Weights of a small GPT-style language model, trained from scratch on English Wikipedia.
Size: 15 layers, width 384, 6 heads of 64, MLP 1536 tanh GELU, vocabulary 6759, 29.6M parameters.
Training: a variant of SOAP for these matrices, 3459 steps.
Each number is 128 + 24 x the weight over its row's rms, rounded and kept within 0 to 255. Layers, rows and columns count from 0. Numbers have three digits each. The size before them is the row's rms in percent of the matrix's.

# layer 4 attention query, 384x384, rms 0.0943, rows 358-374, columns 192-383
081:133129108189112152078158106109103130105115075152096126085130099132086095108139170116126037095141107137153111133121114137087130103104090146151088149109140146133120143135125112099104119148126136143160091153136161123114130136119114188137126104133145147117077104122141120105189127135126153145134138136129142135098110130138115169105145115125145132141126139161090152141086148151101106103089104132132129128108092128126139127129133094105183137161145166101169099102117147103139139151142152097141142149113138179112094122090170108112131134192129126144145166131102136122139175106122125116
080:154103119171122157166143150125119104132134103132078120113121161169142140096135155153149108155111133122115091133164127126140117093126135122142113160166128107107120201143108135150132107137105160131117126131132179112115093120098132146141138147126154173103141094112126130089155127153109117122139119126122084147105121090135132156147158161120142131116134109199095072124109109139101136110093158155147121123149126127155150136121122098100139169121121149140147103118083152134131130112115126129121126106132151109139131131082114157159097096157091150115149096135110120115146134142124130155
096:146091128089119124107115132131104154111140163115153138124108095112123118165136072147123133115129136148114169123115139081126142147137147149106133160093130109130118035177131110129159133097137104148125143100167103130147127124167137089130134148121070069131138138162136125143072117133137097113097152101123161139145163142119143118122132134146128098141105104051185172140159192143163093153123105100126114121156144100127127145149128158149113120113124078138083159157157120157146125121109135136125124159137110143122146134141125154138148130110160107150100150085144111120124122148109124089
087:155128137162158139097105127124125149143143130155099142167121121133145145111136162091142156187160132105171113099146140110102088113178139097116108138166103107144112137109173112116114131102077169119128113101132121136100100111131136125160134144124130133102147153129135117154146115140148121099134116151141097143109109148141103153161163163098154165124134145169121101105122133121121130114151156109096157085145144113126125144093153098122131136118146108106114138143074158154086116080129138154121136125144119135163161101116132138177053123136122099107166104126103139109158129119119137099
091:127130123167120118124172101181148126102131107136135131123139110138085126123167111119070100146125125127119091118092142112103138101114143139142133128104112096103154134123115156110114110089124155123118123158102106072164114144106112156134119158154156144122134142139107103139115138127165116091097134114158120113123143085123138162129142127165103118125117139154111104126155069145187127118109150174116113088113151158102104120163155180125138101088130133127098130107150099127160111154143121141133164117069100105164125098127095176130165141164119150136114121126138153146168119106153155139
071:127119146097125121155120101133094132104153142112108102146102110109117152142118093147147121127096129128094154142102150093113057128128133126114109124158097105072143133134139127153143101105128117136132131131104115108167139112128154117132131124154173119135098112097134098126132093116180108080154143087133131134141118107143142118156150149168146139096090109167097133127176109111173131179062152138123128080173142122137109147140139156101151158107123113160114138103139149068126110131138124140150166123129112128123132113107119178135163158137122119115130110126151118161145111144140155154
093:167103134127190136138121163107092121145139159148139117119123151143106132132147126097132120159152149120119119131176123121133124096157138091109168148153138088124121104148155115180125138085115136111139131081091105118084103097128108099141127194120164155104167136128178140102121109144172157145118088101150123163109150149142177138149152126129124137102142111153145098095126104127151124141121144143112125126149131151127140117153129134128123153115132134098120095152132086138141113045151107159142147118143138127135166168140117154172096115120110143134122125170123106147147083156137093131
087:150059105134102119102095175145121092144173124110147104132124115165168145127115124153093152145126118125135094131157148119130152098155124154111147189161128112104114078120090137102140119091129153126138148110131116155133127122163134123117127120091120131131143107135124156107084097150097118145127185118144079116115117103157155095128155128114075151135162120197183079137139185131149127121152111144123096120185117090109137163112079124156097112118170169125108144170131138123155129120087087082086153134135161115136137121115136136132112095148145141113091121131165111122133122112084120119
105:090170141146163109125139106131146147112116079128096138140150071117111129102147120095116081109105102082130116132090142117077139149124100104154097122096123162097137133126142118113102141118147136139153132188096143085134089145159115158141091112134182126132142151104127067138144154118156133113152133106177159142119120120090105164147120124167094127143139134132112123158119103133174126146112155147122124106090120168104133124120155158113136074121139142125150135068157103101123123136168115138145144130099124155102106102122125152130183155188124097119163136141122163141155126078147138169
067:129111165169100125113123082140132149077123084133074133110141082151101122141131125089131112150112098142136115130070115112085090130136137137162056139112105126101106120126151097089123106091116130165138117160145125121121099123132119139149138091128145126155113134173142121106144128147117111073125133121161098139104118091097098141122157140128128111148130143160103176133110153127090122110087158133111121090135124127097147180122165148095139104132107162143114147103136161106151179118101134137096153121111127162110135093085091143117128102160107113127148144068121128152139132117137175157
117:173081131142135126110096091109135150155104156115130111109144169129130135145148116114128179170135121104114089137192135103134113110141134085114093129152140079120153112126123136138137085110113179152143092111165107155128115086111149098153116129113103135110095138142138191123154105157107115126076153136105122133126119154168134106133135142136149171113112110112131123076144115104105125058131135113101141088146085110144106115120132113163120170160151135135082125179127134187110124108066102153089168127094112145145152158156112144102057119103108116093137141111115143132116097131156180082
083:120136155105125138139150182086078113143114147127157161116120146124117122112130131130157131117147113107133163122144095126180208157115101095105132164107168135133105083151149125150131140144160091102137143115154117128104119111167147128132110143128094116132148130085101099103099139093150155156140143138138170142166140158121137127111098136143156085153131088047130121139146160153152134165145130130162119151108147118119122112142131110135150127135139096120120146131126115180117086108139144146135095159144115106108146157130128080126129111097187122144137155139164136106129135151144103106
072:086136102099099163162168130122129099143132124137164092138113168096137126132122103180152111105118128153070142128126087121175136130108110118110139110159141117135169144157133134148118118131148114147115113132109139111178125152137143116106147123127131137099095118092125112113131147112143114134125164114099156116173137108153149121137112118176143129105116099131066114129157069112133139155079095142184169142120145135156116089141120115122157182144105130145163122125119088128112108145158116099147118128112131116114095133135172145090164119118139161109111121140143131141117132158137175123
093:073204124109148127117138107113149124133121105137122163142127085099120149136110188124147097099150130122142126139105153161128119140121114105159106112112134169159126166086147125119091144216115121124132123138078160116122151135108121148137107149178136131141106117104120097162166185098120109155145085134130173134152142133129108113153121148117147086148152150100092137129106076124099139107134170105134143167101148164093124123136134141138158149136127140129158111083096129129117136147169123140168105146122138145132079148125141125142076146107141132124166138165112153144138142120160109129
080:140127110107156131132137134146067126152184153129141134151097162131100145058156114129087090114129135112071139117197107145135161110101113111096184141117153103113144094155145145120138130141112121117118128122114147152130084130125136132108111133139132142124142142102109101126154148145153146143135088086127116161112115096154159136151130093116126113086121125144137114131122113146161093140094155164132160119120110141154146121169109136123085172088127141082125117123146121158138113089140143181125167148120160111160128079103181159131138111142107132104103142128117128126134097163114149113
090:162167110140135152109132145111125124138117190124124154149142086116138130185108136122125140168129115113229137130148095090100112130136124127127155161153131123136122137084139101125125159141105171133159149138115146120102175118122134159137110126165145148111126135158168102155136130091113146170180088120126147080100109166153112124140156143090112168124131156122146096122117142115118156127188092108100155141145172140115141151111111150133121109144140098096178091133098147096123146122132138114150107144137137147123117139164107114132099126147139135119143081165135133150114148120070092130
075:089136106116167132116162135138102096150189180127140109167121149134137152106154104140073074073143131109088125127195131129143191137085103125088157104133160135121125103167121166141122119128123118128124143141107162106130101160131154173113110140127140157073108139085083094132134111132171146147118126084121165099134130100138179134151110107145089107101097140152124118138112077118153110171123134165135164129115141127138138120154092129134098132109138098110145121118141120146153106113156126157148146140135121111158112088125173150123166111120133152116127116159122141151155142140110119120
# layer 4 attention key, 384x384, rms 0.0876, rows 358-374, columns 192-383
097:098121151095156148109118150099082166099132132156120128094145093154132083102162163124119104127096119125113145086143138121153111132169111119083141146108115131132110103161133106152125158116102097139124130097145117161101142071134161124144094146092111074141128104122133163163112123134105126098102175117137100141083133163125137170106125131109100096173142148067156162166082153105098154129170146128101123128144110131099119155119155078139107114137117137087111152155142147119123118157112162104157119107135142126117152137136101142162113130136112115114150161094171060070090117113120139121
086:189092179136101136109093117123161103119120077130164120099132103106136059148113162107151126125155111131139107138128153104124093115160119142141108107131146148149140150113113098091137106114095135156147123116151098125104145113131118139099161118132161116128114130100154158096138131117156138153103141112141141102122168153095105156093105107083126070131124119154125154139104138148136106147129149139121105136152125097105117146095151105143097145176161101129132117106121137109110111112153164137175148131138131128114121137132119112150100108121110117167221132135134130109131158091135166063
090:076167102109158106171133141126088146144124186168081126168132143135125181095140109123098131143083140104133163113130128118131159145121125103097143129111124107128129134146124166159097146154144121120124140144117129132140109143123148109156130140119113137086160122145092120180079139145106070112136105130153116133132122141163168109141141138184117131138142148125130098130130106100121163114128093138140142091100141150151137132147110157127139095103101133134115145139136106141169125158094093119084126137135129132138158100157174137112159152134144132106094123079141127149140118163121107171
103:139125152097161097116114089138133141108125108175175131129156116137116104152125116135141125151146133145092121127124173152116099115140111135109068119116139118161161154146116149083074111141144144125162099112155102132077170088107099128110131116122124149120118131116110167116112142123142137141085095154146095112105156159121107146083087141087124120109131147161162127104108155149133118087145152154158130097106105122130113151085133125117121134158149103042091084122100100142166113121103118148181148108103119111125092140159143107152081106123137140165130062146155141111119152114146139076
102:106107123173066113108110071178114193103132135099170113145123090133129109140143084140153126098106134138155146149158139136151159118118077150160114109118167153151154130135110123125099093187166133104124114139130101089130110131135142126111134133131139103148131115138144106134152119115148101129079121138123153144086153161111098140089135168123141082143131123113121113148133125124126119167113113144155114072121118114124155126125154125124102119116136115133155205106130154128155111141114119133102171153157112148130113119149158144212114123125115109091164125110131092100192173077106150082
083:183061147160056120114099123125170122142112079120163139118126126099131080167107128137151125098167118154144096155116153105162120109112149116151116099119147145121139135107147119121119095145125149153133126135143072097119125133127128138105139112136125124109132113114157119083153116117124134156123118125138147090152166127116082119100113111068133123120123096152119172113124143146150083178131098144136109111156123082128115165127128113150122143171167101167139124110119140127087122114138152117134155134144085146102139137127094141187124140118112136153186145135092129127172167087131126050
111:118105129131099115151115080116135118119113155129143112159121159140121142123088077126132175150161162138123098132127167138135130135122097099136110098109132096139124167115151164087109084144135141138124134113125150122134117151144089125115133091133090159050153139151092148100118119134149078140167163129137138125150169121145084118143092110099129191079105146180161141122162135132153143166104109112159165135086152116165104138100140165137122157127094108152128125103117100129145123160132122136110134162105119135125136079169115146135111121115115129126114095106117154164148142168146115080
097:123131144100127140131105146138152138126130140140123124137195069146109117151108122095126142154127086110141145112139122110126096116153085087151127103120137100147144155115134150097090168148162142184179078101144164135144170143155146118162131131118139132103091133150098157117120117138149085126135137133169111119120146115172131140132100085140114123098106202156156129067104127165128105081107138124113133114145129133138125127156131136172107159157095127080124128162108134141170108128130156120131125102147119115110139094142159109099141135135131121155141108095140176121138137149159143109
120:106129123160094123133154110125121149145121166110120114169095166100144134144123085138125128104113138119160146151107141142136160133099108119161144113122097142137130144130147142146114090206157110105090147147099110100173088134162180120123107119142149136121155134108111106120110113128127130102116138115097154119148145152165143112122180144161155164095150112142123104157164101099109153159102104132159140128122153119161125142135112161167163146107111153167137144122121147104114150170140090105086139134107113141126138089118157151163155129122140149092084126103147076144127126143122114166
093:089125144121164118124125109134092155136153174149091147132159141150124120115173118125129126117086127114132152093137153082135143117140094133072115082109097147145141138168139139135074131176129127135159106116165080102092115079117176128120134154102127096109130102114115141161090112111117097126061117108166125151102149178129127137089148135126091083152136133107124102160119125119109143114144102145154116098129123134138182169145134098142129086131138152087082173143135105157144116162089118128156140128120145115096151131137153124176099138141129112104156129102164098080147131093120154140
111:129123137101156095126102107144142133104147093167120126110144085156104102134145165115143104142156110119099123087114121116122096130151129112083076114122115130153148139135125157078134150124120146125159118114153115144059152091126099158103134146097144130111100127128135120148127123152145116137094113153169105145078145151104094143118084137096096086155108169117151144114087143161125105101154143149136089139142101155123141133134130121106096118152123109087081113107120112126163113113092117172194148103143117124119070122154134116140111102108144124141152103124137181102140154078157160110
086:111144120106154147176143157134106114142108182148097133171088145115130164086112099099102133145095132119126150120090131138116132165103133095151163159113110090095110132154137148150150127139135103098105157157109161122136099137138130104144115128115119149120171137129094121151102128135091128109172155125122116140149124138121137112161129126181145139111146122107109124140130131126134185107118072128139122125096171126154128127139112164125163120084114121168120105130118128117112140146145099108073079141121142138155156099140129141081123167111140147125065131110132125156121105210134102206
084:160079172141082146115122150140145119124117073108183110102110117108126102145102142138158129098165131130137103162124125126120100119128160124174143144152162153089123106108127072120183128114106145129107157116119140129141146148126094137123128112158139137150110160127177116111167084138145162119139146122095145093152149109104105124144116114099140103170105072109098159100116159140149096166114130150098099168141133093100113131128133124122115153145138122197136104114110151107083133086159149124125123115145133143123136151113097146149123141108107125144210163135087116123134150100150131089
097:138136133162130120121180105115160086121106085124120125126105172127137164137139132153127106100145148134135094157132127165114123106138137170138134162141107160119091107137106111165179123089129102129084153133103120137139110121092087099116119114171149122162136134123139092096155122113139204146160120121092105103148084099095147121132116108136112149138141068139122108138170084122141137130137150102134144170120157124143110089112110113118152123100174103127150092115127113101090158100148076142129122144116117124161100119102111131115106097127110155161095132167131136167119109116120133175
098:117142120101156139128108094116158133142098110102138098158121114110117083132085090151124162164116143139151094124107129142120112166129132090157108145133120075086132183078151133103126117106174138143146145130158177136136169159145091144112157123130119149100165162115109117133120131134152131137172132146114164088198166136156101132149101129094165171088094158160119144096120133108102113157113098114120123147069162113122107139107138133145107183138130090145100118105108119118103119139156147148129123162142127147095151125101080140114124118150137101148125134121092138149119118117158120086
110:147125116122103139137160131122137092111134109098140127085107133139150200168119186111128144146171128170107119143138114174125104128166120100122145135112103141158126122095121160129154101143154120128109129110097151162143144133150129117137111148138136150134094127126114123131164141139101142142130136148133131107138051096121153109152108139123152194082115127167150099137153123164143110135130163115148151112145143156152099099083097141146127136103102173081154103134105119151156138094134102107112122110095156097155094117123166116107145116170171153166079114141134142162085105149120121161
090:134127111103090110132125128143150140130105112081147093140132070118107125125082086148175158136097133164117100141119129150114102132130122131194115141141116094111126127078115120120155145104152126117171134140115176138175123136142090108149148091135126136134153147134125089130154119140139140123158131143089164094145137111131095162174089151110151137079105128109104143099120127141131131154083094115121134137080140126121098111098125134138151154142105113185120118118122128100130111097125160137077121127137149152137128134115111148075163140137130105160163136109095127167132150182151119094